Weights of a small transformer language model.
Size: 13 layers, width 576, vocabulary 37265, 73.7M parameters.
Architecture: LayerNorm before each block, learned positions, biases, tied embeddings.
Training: a variant of Adam for these matrices, 857M tokens.
Each number is 128 + 32 x the weight over the matrix's rms, rounded and kept within 0 to 255. Layers, rows and columns count from 0. Numbers have three digits each.

# layer 9 MLP down, 576x2304, rms 0.0182, rows 0-50, columns 1152-1279
133140108127097107146125150147128121085132133137027128103158124088128199141178163147154163106124104169109133101092128149123172103121104100045123142129082113149140124110177139108146105175145099163125126080125115121148120126132026137116111129118075160097130135131150123139110090115067083177066132114076118100156127076120162055153178110170117071104074144148122172151080137104135116080145
119148158142078197130123166185175156014183181171088166120184114051140098129077133182114144150152131147087166132137131168152107103125106133156092119213119125168087101165149076115130158171152143136166139085110107119203107123118105115113123170136106132208138164102138099140133116111101165123109117102116120140140133132120187063026115069064155126095116042153118146146126145177115128149102
120105085150162117122115166118167084077103136093078098121137102103115112130091102121144096137107166110156157132121141086137224134103128066118127121103081138146146119113113180078155167120089124145113173145131102192175141097068126146124127112123115103134140107106163124169063096173181120130133082121156089215125101127117115094158090126051113058126121144167125114127115119106127175141116
155083115075126198210119080084115108044163210141116140136144145148070129104148108084162157122169140131098142163125114160105112180170173142143091158158142130217114128158086118158121126132137099123100188141096137150089147101107113122113156144158133104131080142107102099106083106104111139134155150138137111142131080153199111157065130125102142107151114059128090163141110103126089167103139
146168123102136103159168154183082128134155111113146085153152113130126113113056169147084131118039164124067116101152227064107098135126100149116105135114099133164110117131102107150091063059076088119135112105129136119127107126180080099100133147145073070109137119091084115117165099130072138134101090167142083116112111101114123147125114122108159111106109121152112091151141105092102137176095
116108135109109118174143137103128073114105093111150157102130123146103137116162144147128100164064130147124120154138116091105150083171138148253098108076195167062116152136172178091159119102097117158129096126150100160122075155172140126103144119142164120150101170180107101153173104097133150140087154105151068116136135119128130132131166112100193170140089188123093159158141171154143142178134
143117149120198127128139129078158122107124128093120067094129125118112147180183149142117104134078102084160091128147109108097078075097094109117129122119105114083058144133128134115063130186073091115091089104081145085155107092113142074142144112169109144090125102096078069142103120124113087120155132182115135110148142180112127139119082143134205162187074155100138139132214111102188108103036
148134087149148163078122101149130127197071167161132033089137123135129156120230155114089141089125120136187140153095148071116095171125078104152080172139158113086189116168176091108087086165134152165098131176168173151169145094142159151073121105141148111140115136152120131150109160157112113092129168069139145133140096154103185105139091112110158132167130124154139090145120072111197135111184
087169096131132118147167156107167169116022084161112137073169099154116156173077194146136082117131103083135066122139108119151150057112104183132107147135104138124086135088094117139117109119121165096104152137131133082168106110096125099143151077109160157105103145129089123097072147110148131139184115099104110130095094066099109092150099080140175127129105049111129111101061062052121117149131
099080151110051125161090080115105131132181131152115152204063166156127116075127159128102054112067177123163132152138115103156148180122138104133094024101104084130116109142124131162188129087072151194137100112105073095129156199130141077051100130158098177078142072116124165165119147114146124129081115159031149110100098122127108125124145132115100100108088155158097078171092205128087129192101
138119126109140131169131106119125121163132107126126120085092079150120197064125156093163112149138083144123139086096188131126188071130137123122103121050108157106113165130155089138081072092065158101131131127164161143161121124150121176135125147123118116122141115152183148138110108114122107148109140158131119150150153128071111142077098141162101177125095149122179090122147097144145109106150
153128157139111093114126137101071158127168127129122110180144148112145123093133134123133139153160162108138090126075081107143186154101118153155203123132101157141126158112115174168156182122174124102129096108106098123127145126145109109134203172148176112120090094122110106125084114153097096117199108129183110108149135125108148111120148108094152214146109118157088167145130125059154120139117
194106091093143126136081112141143116130155117109122028120156123144153125082101089096136100135169127125117104115060112090093106123096141085154132146069162129155105108180120102151158161093133153112134101099056090105129108157126123171111124137059157110120091153072142114147107138153148081110116064097063112162134136186077085082103159127107089099121093106105129128077097110114153168098118
126071143105173133120090105143079185127155220188129143111099076104156110126134124057123130144081096157118082154147115113155138127133088132123151122123125113102076115122112116135110128201105115113091053136110125180169119105219139098081093100072174118161147151110172095063138089105131160081158140077106142129153148178153106092098147149156180115072128116106106155085117113128149122121151
101110160170169112113086106173106083058130171131152065187125110144109147125085132132152130171118115126126105159128142098130123173176118115213145147126064086141081112180128104202127107083088169130132188143142083111160099145117151062150088079099185112075148113117075185144116117143100176122146158141121098099137136123155094120133153128112124108134096130126098136085097168159152092117098
082137102105167171135120107100123128147126154106109061111087108141157096214120170172143113099105152133104054079082087116135145135169114104146111118173162106115098104140106155136130135107083128166123175112143127133089118104107144166114122125186117174088128128102087083135154129103147150124139140131105118128081128073078137147121137146080107126166127134127107161115159174112121115077126
067121101082104095118131094076206151116161155074102131152129115102112105127156137152155091109125131171080129145111129080165120090101102102160101114167130076142094105145107198146141115135123154167143124185111085190146157099151148097138166145054110129158123130147095176174128115123113147141110159103056130159111104100131135150081129089102180133064176185117154164132170139171113129111111
098162138137106144148136092118139126156187138058120169106139079130102157205123132205110116138156142150158136178104149116138172136143195132152101192139189124110129177129107189116137113115084113137167148128179126183217133143152129151101112129108110092167181140102082208099099129140118175099195109097122108130149060108078134108108134139169117153152128107153160151118121087088138090160145
127117155131109139091085190165082115138143117086113123124175119133104159094018118152109102163149159069104128150124090089156129112086148122119127135121049100140124172152162107166134125154155148121116137116108151141144067144090088104095133105134178144090071141118100064118158149103071089079191187147122143123177130150114131166118089102149120146066108146143102146107140163145132150082109
147132159122166065114126098083118083140164154140138157108134130112130164090089141127124168133119133113141111161107147189103098092158132117119151143123123131130126076101054166117138153099067154123153140093120107148167122128109075170066136106198182125089093121137114138058154145086172151145098066084091098099100135100123085105114132167051141164170162138094147139078154088161157120077085
139080124182112112117117121144118117160077194084152122171154124073145093126252160149102137179163113138139135164116155143082102181103199131074169140189137190140118108125154184161116033182109127136068162114062156107127099153143085224136130153124060106143185176071141169144145177106058051145117084129109098154154148122113145134123140188147135146150117138187074153125123162089119139102103
133158154155090142155182179120105113184107088133127132103124161144147122101134126173090163117097182119115118127176124174124143102098109140116174108168196109112109158070146130093136086124087146153146148083094065128131135142122090133142096062175129150083141204148156133152173067146117197099144165143132136105138119188176145143125084134160141048099153113139172143168132178103107120161101
130108149100090126162166129137108113134070113158154212147137134104159115156182051094116113151188127111169141141132193138120122184191104079122141112137126110197138086149129103159117113178138106143133121141137106140191145120130127152114115165155157118099109143142144133079101128126186150154113162184164170176097075142128139176137194126100104081109139108160132122124106114165169138093153
118109099200128113132119086113147103104088121097104145165146117162123146122117129129079137160122099104150098100081143072097172166107132113139102109072114127159121144088125174145132163129088120176065141112142102077112144122166118142110139170107173119099141107120154131124100148112178165147186121124132110166123125122139161116092055118136135099114119114137087152136114171169114138111135
083133120113137157111136158111139116092104106075152160141074166116154179123059149144125119155191083097129122153143130106116143102150170102129157136102116194125138089131107105120128082142203135139099111117119115108145117126098132126110166131151077113117101190162122087151073147107133126110061140196113175108113156121097079188123110149051162096111138094107081145110061096152153104111094
083141153135117104112137159098127140118115144129079073115116153105114163115151167168133131120145124145122127084171132148088114111097121131138081101085105149165115155116097076130170195151134120203119129117128086152085122070149129151122161145093186083164147135149119138118128113133141106144108161127137121093111099162157087123093083158188173148103184085103132131027118130162139144088117
079188117156154077125122065122094133165127174116106241123097057166169111134027143133107105160108104098097123135137165161120132144133169140096098148131114105143130089113112131105107158162124128115110111141127087120146148144115130148108088148128103191110127179087085071115113141127112124122195125142060185084104158125114113142158180118130119152109135109138156188129173103113129095165124
114148141161092084087123165072121104150139145148071130072105135105145152122143132143178139124141080090147126114081100095167102103113146116041107101115089119111112109095085100151116109125113138090134100100116076077119139119136085102082102105097132137122089124106121100072104121161179130157081110125140062141132122146102127071120146167154113118096104094156135102120149117124083122109072
161106156111098093155121187141107117114174115185068090080163124102144088125151122094088167187110117116167143113083150098104168081182107148149110105143093146130125098094131110097167158104119095149134106143108156144124103133126164152155110140128123100170099062129193116072149106174142149146155132151129154161161125068104110138158225136102169089160134111153173186114065154146145151125098
162125187124136158098115136094134088152140080122166072189093166139140115080125157119097133100121142163131096130151153092151161178082075096101116157096136129130133116179153072109115156151134088079169107114116092139139163105090115107130153060150080113114144118096129060128135089120088101122118168106086177150098152101110092190128100162118172121109151159145111172104125145147157103147142
135073158049155149191146102166119120097111151145144124075137137087140104113169095125171177117162181132146172094123089072219126118102088163151081207156160147129172109135187100145151103149116107158155168158182157163140103150126140196120195126139132077140176150159136128159143088115181096126232145125150152125096097152160126144112091157135120071190107092176074110151140211110149167137101
087115132138142130101090111061101212126154109150121148128077119085126126160106139093144107089113190140135122124107150152119105166063146110086162136069118119096106146123143169102082114096162103108117103111097129120114165093054109171060115100112155119108099051128128150144125105095180134168152133106113143130120141120101122114068121125134071104100128126111126189141217107142158155116128
100235145095141091097146166117112105064098119090116156107136141167066177113110114176151188101154138077111157169221154131087157111147127124120102115166162126133143171150118137093189099125139174119141156128128106142141155181127121116135097104127124133189192168129132142150157141082142149144085120121163144085088100134113171146128236137184122085110082141113086060129111103119119078182114
126168107061067117186141111132101108121111116130148114133098013134150152135073070151153148057105143163109125092114115139126097150126153109158099094154107098152102073130091139132129114088121098097131071146081139168190139130175091167127089111096059169164127185127118099138139109122107137111071137112114140132138093074072154135174068154130103131131108166091079134120118164173149151099101
114130066070160130133151074147099146133187073086154129076101096162120127151146147170117069141134113074111028141133133074170127124125148161103195154070104135118089140120100141121150151091139155108122108148147084108100095126186099091143156105095083118121059113101119213114116103109120110122074142110161107191152146137115082096107151132087146104134115108190160143134166130094143076107128
140108122113129096160133123096122102165134109145137154144126135168139131161087100173182139082167187123156104133114132159081138119150082144122119095140128143110124096149158128109171127095097096182156156131105080138163197095204090107091125133174125094102102095148123149109151158134062090126116090126200184109167086105080170117113177098126149199130086103146098112126185094115102153113108
127120126141154081166140122137179115108128095156082126142160111189121157114142127176136059134138161153143086111120092137108129181139148163159234145091109121093150148109100113145132151115112116140086042150105085152106083069099123120167137112135146128085135092122130118136147164092139128127158112076084103130092082100131124122206109121119137150065153154110160159144116126101150166111120
132180156122143120101108127090138097124109158156157166042140139083255178101114120179075141145151172101069078141120175131080191095094147135123112064105075123092089149167090124236118091135099148048108182147118096062131177184161185117085083072074132111202072087059101110110108193153181170174162098156137052127140131148078083043101090141121140155179215101134148102101105151123135063108149
107137141131127137174138111081142189171104139198134164109119126147107108131107126190126169079128142185129117137096177161127126122137181152109158077182074110126129079150114116147083075121144189080184069129099135097137115111138119088130152128126222141209171127089147199145183161171115114173116150084107161126108173156142106108117137115084123091094144124135101144119165134145128111160126
170062117130100202166139106089119120189117072125106073070155103132142093142152156177157137124114049115084170165121169142170169085105118178087114107194114112118134088160115133096161148119116157146134133137060176180110127122087099123131187165089146163162099105144081203132085111111111147114136103164160149127181193216174154116091090092067072068089152195113118160146078208105121140078124
181157120147084132150112107117086176117134120126140104121091158120095060150077096161146124125167122083124132110114129129098122126112110104088135101101109156118117106067085122155119116175138168104127146132116122118176123100117127137140172124075103066066141116193143107152111195170081104083161159166146151113148147126111155106117111116118138128117133158104131148074139087127165157177124
152118146080090113130095116147149087145153112127147114111178123103136171079183130098095098191126151180158136111102118134150111120039086130171101155094142077142110136121136138178142130124124193132099131120123090153087093152104159131122102129185143118121157158096117120171076151137221127118097052163134133104109121095123170105101128164131110184158151123112124153173125122175122108094096
134122125182139104147126116105105111137140149083161195106137136138150158138212127147147141148096086144123103154146137137123112122152147158128109119134093159180138154117142121099212137126115119159131181126109168099072134126173142119119139117188140145115116120151156144097126106097108150158136123159095099169134131162126121128089159129101077111130188156134161128150140106095192122154160
097138144181162158157127162055152180130106153122124176163141156065118098118102170131136103149097157110117032198171121107138131102141130040129136155112205186100100163145137131123166079156156099174149141078103137128088150116150104118139149099095132098192136112130136155132135097038099116142032101097149135115142089139101113108128159085069115199073116126172125123075091144092201151137134
103118060104182056134092124116138143137102188158125125103154122089112139113125130113119102106066173125100141162115091140194128185124094124150081090127088146172122158159132158142164122138133163147127202113160085101148100176167126095147092114103137159169080100155149134184124129125088157097140142122150168140138170130177121160087104141105101060174093052124132094175064128142081133164051
142098107130132125121100157151070139094116088137119083138135119100159115169153099114143161130083140117127175138075108143110135143068184160109104141140106165158140158084101071105094152108147122121132159131164127135136118142127120130145123188091039195132083123114128121145086150176043193132142088075168128150152092133163116094151072164120089164134083099124129098089136091125144061095134
095146071132071135160119151148109143054153174103090111133175124131104189121175154046078099051126111132182111153140132091151131122138119136124075095157104172148151140102133125160101046177112141101112162167144138142094068127122169120114096146145137166093093118153159078081126151051158121121103112130129103113106130088141118147133080113107109114126113096127070144161061115143117093126074
073162151101110114153115134093160174157108111081151120107107190124117087154124170161102130098135089148130100171082143132089091061114138167137086114159113142056131158080108110138109134149077170175103181142141127134122133142156114130113134157046154124170104150193107184147172095088160156138056113160107190067169157150153113117108117067098170118124117137113162135090144178138127148147170
142119110110180150140092193099171099147080128114103107105191105086172150151066092140179102077086093119106101124158142125194153092158111166081131094133164124072133132161108108155126105097166101185079135146143057106134106149106110180114068099141076106064174126122131124092141218139139185103104120133146125118109089094137171164130119124113094110070170132179140116084148140145124095106127
103129171112076176091107162131079149140111100167147139123138131146110139095057147205148125098116133140092109150092132113165089108215128114157168191184142107138157136143158163117150087191129103115159123119097116117123118134123107141141134090077110137128107134143125117155062082113104104121128123125158023066115143176124054076104032155081125139097140122124139030145152115084123093101065
144150143146110104135138090107157105106160133099124110167077124118168131127116145139140174115200080095135068128133116156109164095116111148119143098128157102155083195106180105095140180140131179103144127108097174085154077126125103132164146117090164156114175115143138102109156134094146115114130098152161137135097109128157122119125127153150105163165098174109060123080114151214079143119142